config.toml
activation = "tanh_gelu"
norm = "layernorm"
positions = "rope"
bias = "none"
tie_embeddings = false
Each number is 128 + 32 x the weight over the matrix's rms, rounded and kept within 0 to 255. Layers, rows and columns count from 0.

# layer 4 MLP down (transposed), 1024x256, rms 0.134, rows 506-552, columns 192-223
[[142 104 115 113 143 124 112 109 133  82 131 175 128  99  92 114 154 121 103 135 172 123 124 180 169 120 158 137 119  76 118  74]
 [122 111 131 121 135 106  90 157 128  76  79 116 100 120 152 119 135 124 110  28 148 169 160 103  88 181 152 118 156  92 129 115]
 [ 46 162 162 130 113  99 112 129 132 138  98 112 121 132 108 132 123 143 144 120 155 147 141  75 130 153 131 106 175 154 143 133]
 [ 86 144 128 125  68 128 133  92  92 160 165 115 105 178 143 118 111 127 109 131 170 142 155 125 119 143  95 162 136  97 116 153]
 [137 188 112 136 128 171 137 139 153 147 120 103 145 111 201  99  73 113  44  97 123 139 148 116 171 161 133  99 138  70 166 180]
 [201 126 118 123 137 175 127  72 133  58  91 159 187 127 162  99 106 167 127 150 147 130 114 137 144 154  67 190 145 163 144  97]
 [149  93 114 172 100 115 193 154 156 113 109 114 149 104 100 150  91 146 171  51 188  59 150 130 135 127  96 140 125 141  75 145]
 [128 124 155  80  96 157 111  78 193 135 127 120 140 117 143 149 148  99  94 157 111 162  93 168  58 123 101 169  84 160 142 130]
 [148  91 103 109 105 120 116 122  89 132  73  85 102  93 132 132 188 136  75 133 116 155 147 161 104 141 121 125 148 119 141  90]
 [144 181 122  92  99 149 129 118 116 150 200 165  67 116 112 108 155 173 117  93 117 107  98 144 145 145 157 138 194 114  19 140]
 [132 158  97 125 138  86  56 116 117 148 126 176 145 118 163  58 113 180 118  67 147 108  84 176  83 162 129  92 154 151  78 131]
 [131 140 119 142 129 172 104  88 141  78 109 101 153 111 105 158 129 104  76 145 174 157 155 156 168  46 146 185 160  92 128 131]
 [114 103 135 123 182 160 101 103 126 167 139 151 114 146  71 111  70 130  77 143 101 134 101  92 157 109 112 149 118 122 183 121]
 [129 165 164  95 115 126  81 152 116  91  78  89 106  61 110 169 136 172 145 168 181 158  67  27 134  82 186 138 159 130 130 121]
 [ 93 114 152 138 126 125 134  79 131 167 142 100 128  93 204 155 165 131 101 119 146  99 149 129 137 150 136 107 139 132 147 129]
 [166 150 136 111 111 105 130  90 108  56 123  97  29 167 134 111 175 134 138 176 171 127 124 155 113 121 129 151 128 114  61 101]
 [124 156  84 173 153 167 118 107 120  94 156  89 132 159 172 167 170 112 141 161 103 153 137 109 158 117 135 126 144 120 115 113]
 [121 109  77  93 125  85 141 170 138 126 131  72 133 137 136 161 104 149 125 210 125 147 125 119 134 205  80  87  78 143 160 131]
 [171 147  70 138 139  87 134 127 169 145 101 103  65 156 132 158 100 132 163  45 152 157 119 146 129  96 187  92 110 131  71 124]
 [113 109 120 138  71  93 145  98 165 114 158 122 133 139 167  65 132 142 148 100 133  84  84 114 159 115 154 188  98 111 152 130]
 [176 107 131  84 137  59 130 164  97 127 136 196 149  71 109  98 170 112 100 181  82 114 115 149 168 120  76 176 103 148 122 133]
 [ 83  94 100 148 118 176  97 131 100 118 123 107  47 113  79 136 126 109 145 124 193 138  97 154 158  96 109  36 131  99 123 127]
 [ 58 118 119 173 103 157 102 140 110 125 150 113 117 148 138 152 134 112 114 186  94 126  42 144 172 126 147 118 113  94  87 119]
 [128 154 113 102 118 154 140 100 153 112  86 160  89 198 141  66 226 118 109 118 158 156 136 153 125 163 161 153 103 125 165 113]
 [ 82 114 129  98 149 101 109 109 163 163 183 166 125  78 116 223 116 106  99  93 151 101 147 166 156 128 103 144 123  85 112 146]
 [ 96 109  23 171  87 159  76 167  80  73 163 188 116 106 102 103 138  76 125  96 120  85 122 150 134 142  85 109  88  91 116 126]
 [ 40 143 149 154 136  57  84 108 157 174  90 109 120 101  97  94 141 144  87 185 146 163 135 124 128 166 101 144 145 110 153 118]
 [117  94 123 149 126  96 102 141 105 148 126 121 139 135 114 105 100  97 121 151 136  74 113 116 145 111  68 137 119 139 166 118]
 [104 109 157 124  83 137 147 110 116  80 132 102 131 160 150 157 148  72 163 133 106 174 107 123 121 138 155 149 118  94  70 137]
 [ 74 107 137 130  81 141  68 160 163 135 123 103 137 107 145  70 124 176  42 136 133 104 125 119 130 127 183 147 120  85 107 136]
 [ 96 167  71 103 144 142 140  71 193 129 110 150  72 136 143 143 160 151 150 122 219 109 136 112 103  68 135 194 157 128 151 155]
 [149 130  86 141 104 140 108 102 155 178 176 117 192 148 110 113 119 115 168 175 140 145  99 145 134  59 111  93 107 102 111 113]
 [ 66 119  98 160 147 121 123 137 178 127 113 159 150  95 147 138 165 142 136 134 170 176 138 142 128 102 157 141 181 117  95 109]
 [122  72  55 173 139 157 185 101 141  69 191 127 160 177 181 108 123 116 147 171 147 141 110 150 162  98 131 112 148  91 108  97]
 [123 158 203  83 146 134 100 127 135 111  96  88  56 108  87 155 110 115 140 128 113 119 121 108 145 151 151 124 152  87 146 104]
 [120 126 114 141 107 171 197  93  98 103 143 148  60 143 102 181 164 146 138  91 150 148 146  94 176 112  49 112 126 162  99 141]
 [121 144 144  54 108 165 168 108 153 127  19 140 124 148  96 155  89 108  72 139 112 107 143 140 124 136 104  99 139  82 179 131]
 [159 163 121 132 155 119 115 164 147  89 116  73 130 128 111 184 124 115 132 150 159 110 129 108 107  95 148 168 102 168 143 186]
 [136 130 122 145 126 150 130  83 170 180 136 197 137  96 119 164 144 145 160 141 145 193 169 183 145 123  90 100 119 109 155 100]
 [149 133 160 114  97 154 135  76 100 147 101 116 136 131 134 103 177 101  91  93 120 161 213 153 172 128  77 145 164 121 160 131]
 [142 114  78 137 157 144 106 147 186 135 138 138  79  68 155 173 118 138 163 174  67 160 162 113 140  48 132 173  94 119 146 134]
 [162 163 115 129 109 154 148 153 131 108 159 139  90 127 141 108 143 143 121 121 120 102 168  61 126  39 132 101 130 167 169 155]
 [125  68 204 124 120 160 147 155 128 174 180 133  78 113 130 176 123 164 109 122 147 110 154 121  80  53 145  86 153  94 199 219]
 [132 135 160 120 117  97 111  67 149 116 112 107 125  71 102 166 103 149 152 101 140 167 196 105 206 103 135 121 121 101 125 103]
 [112 130 135  98  98  73 136 122 119 173  79 136 118 113 103  96 153 169 166 102 173 181 127 151 120 157 101  82 109 127 161  87]
 [194 146 132 122  76 101 135 153 170 108 130 116 114 114 107 118 130  92 116 172  90 120  47 137 130  88 109 104 101 146 200 136]
 [ 95 146 130 157  92 121 145  55 174 149 140 123 128 132 101 121 164 157 133 162 134 123  82 186 120 144 120 107  59  77 133 130]]
# layer 4 MLP up, 1024x256, rms 0.134, rows 507-552, columns 192-223
[[135 112 175 119  90  85  83 163  91 160 126 132 131  80  88 123 117  64 118 152 144 115 161 193 159 137 146 142 144 198 137  65]
 [153 148 110  88  75 111 159 140  69 113 138 109 107 179 116 118  78  95 120  86 115 120  70 176 127  82 133  93 122 145 125  63]
 [118 115 111 162 116 122  88  80 124 117 141 117 110 188 143  91  36  66  93  92 148 141 207 156 140 220  62 110 124 147 103 152]
 [161 180 157 183 169 121  69 157 154 102 108 110 109 145 121 145 162  92 120 162 167 122 149 161  90 138 155 117 122 128 158 118]
 [ 70 154 142 189  75 137  97 141 117 129 117 174 152 104  88  97 170  97 134 124 111 173  89 164 210 122 124 130 118 143  80 186]
 [155  99 159 144 154 148 136  76 135 131  66  76 169  87 139 101 118 106 114 136 138 118 130 105 166 180 132 151  91 145 138 145]
 [130 179  65 149  69 135 139  36 152 181 103 152 154 137 135 181 142 142 108  70 154 156 149  84 143 143 125 209  81 157 159 148]
 [151 106 155 164 159 173 124  90 125  80 145 124 196 105 114  79  62 151 183 161 103 108 166 194 141 155 123 158 134  77 189 133]
 [160 122  89 130 200  87 111 151 169 129 168 127 130 161 130 132 137 154 190 122 116 137 110 122 136 160 142 109  94 139 155 132]
 [179 101 162 126 141 123 119 109  94 186 127 164 128 131 144 104 117  57 102 133 121 192 117 181  70 148 119 104 167 126 153 170]
 [ 93 122 141  81  99  99 126 106 142 105 134  87 139 113 129 135  60 154 183 113  98 111 111 127  72 131 127 133 145 164 132 131]
 [122 181 131 145 125 162  91 140 135 123 158  83 157  71 172 131 134  81  89 105 164 121 148 133 126 150 156 140  99 111 109 146]
 [124 104 124 155 175 131 159 111 122 158 118 100 135 100 113 125 138 127  92  72 148 123  90  93 139 202 182  78 114 182 141  98]
 [145 112 150 118 122 115 134 113 121 112 150 106 145 114 107 142 111 122 136 154 116  88 103 121 100 104 150 116 177 108 143 167]
 [165 212 136 134 109 115  89 167  90 121  86 125 115 113  88 118 140  91 161 159 133  78 143 156 105 151  78 116 145 145 162 106]
 [143 193 118 142 102 108  81  77 139 176  81 108 188 110  86 129 125 111 115  84 126 152 114 169 168 137 147 107 136 146  95 114]
 [ 83  87 134  73 108 136 150 100 130 140 170  98 159 113 121  73 128 130 159  57 102 111  64 100 197 117 124 139 127 178 116 118]
 [149 155  70  88 167 115 157 120 139 118 150 144 138 170 139 178  64 161 162  95 139 101  92 153 119 132 174  89 191 162 148 112]
 [173  77 163  94  49 116 159 100 178  44 163 103 102  87 115 145  77 121 101  88 122 119 151  96 189 123 116 141 147 102 115 125]
 [ 84 119  95 168  99 102 124  72 109 161 108 126 178 145 155 158 107  97 105 154  78  81 110 102 144 116  83  96 136 125 146  90]
 [125 154 120 154  91 102 137 138 139 155 183 121 126 168 156  90 117 155  41 148 171  62 139 100 172 192 139 111  73 122 157 125]
 [ 65 119 109 117 115 136 118  76 107 116  96 100 131 151 160 176 138 103 137 221 141 110 117 130 145 148 168  95 109  66  92  65]
 [148 158 184 172 130 109 129 160 104 159 119 104 154 144 120 111 121 123 125 186 119 155 128 116 128 155  57 105 148 128 130  78]
 [115  98 146 119 187  23 154 141 140 106 139 190 134 157  79 151 155 142 119 143 153  97 118  96 122 136  86 157 120 137 106 131]
 [157  99  88 121 140 180  66 123  62 133  87 140  98 120 112 134 172  96 138 175 144  86 144 116 129  68  60 146  84 159  98 149]
 [181 201  70 162 147 105 141 144 112 143 178 110  74  91 108 145  96 122 128 154 147 107 128 123 123 120 143  71 104 120 199 142]
 [134 156 109 106 108  78 131 130 156 114 110 136 154  88 163 156 140 140 140 125 127 185 117 147 126 111 185 150 138 137  94 141]
 [165 169 157 124 126 188 136 144 162 106 102 137  97 157 122 205 113 106 161 132 101 185 139  98 138 135 187 173 124 112 146 178]
 [124  87 129 189 138 132  87  96 131  85 202 167 117 114 139 100 106 108 116 106 161 137 163 201 173 101  81  91 123 168 121 122]
 [105  68 118  90 159 124 127 130 129 106 105 120 158 104 126 124 133 149 109 186  85 106 114 147  84 126 200  60  58  78 135 171]
 [132 110 106 157 140  62 127 160 120  95 121 165 127 131 198 134 122 106 130 141 158 118 155 123 135 121 170 114  56 111 161 109]
 [140 109  90 123 150 154  82  96 163 166 165 109 173 111 196 143 148 108  78 152 147 136  92 113 145 182  96 121 109 139 170 177]
 [123 183 132  98 192 151 111 123 133 109 126 174 107 176 144 139 126  88  77 155 101 116  81 108  81 123 180 149 138 137 199 119]
 [119 139  78  82 166  99  98 129  91  91  85 125 148 124 121 131 153 135 133 182 138  94 148 116 182 154 124  97 114 131 104 124]
 [153  95 139 134 141 117 129 107  85  87 144 163 119  91 161 118 135 161 122 154 224 103 178 131 148 121 121  84 148 108 132  78]
 [134 148  97 170  86 159 115  97 110 100 178 103 122 119 155  97 103 106 122 132  65 101 112  92 175 128 171  94 143 124 111 179]
 [158 145 173 113 117 146 125 136 113 212 108 100 108  72  93 133 135 109 117 127 133 108 179 117 118 120 131  83 158 111 125 122]
 [123  50  90 118 159  86 158  77 137 103 108 130 148 128 131  83 153 147 155 196  92 137  76  76  78 161 120 129 162 147  78 144]
 [131  71  73 190 138 159 137 142 175 166  90 160 155 142 138 138 127 113 147 179  93 102  96 122 127 112 150 158  41 104 171  82]
 [153  91 150 115 103 129 125 120 106  87  91 146 122  83  77 119 121 135 134 113  68 176 156 114 209 120 142 126  94 125 139 164]
 [109 122 158 134 161 123  99 134 140 109 152 126 182 117 136 128  43 190  79  68 109  85 137  88 130 165 148 135  92 156 144 150]
 [105  92 147 115 137 180 113 121 166  82  60 131 111  86 105 192 138  86 111 135 166  99 136 130 165 144 117  49 144 148 152 126]
 [123 123  65 135 112 116 135 131 128 192 139 142 102  96 156 133 113 101 134 117 127 136 184 141 157 133 122 117 124 142  78  86]
 [ 94  75 110 129 101 123 194 111 166 131 115 118 137 124 140 141 183 159 113 137 115 162 134  97 104  89 142 107 183 133 202 160]
 [155  85 101 112 138 187 106 168 114 153 176 106 125  69  94  99 104 195 121 109 113  75  88 136 146 150  77  79 111 121 126 159]
 [121 109  97 104 128 122 106  82 167 141 144 150 190 146 153 136 109  36 130 182 135 128 107 131 133 142 105 124  82 161  90 108]]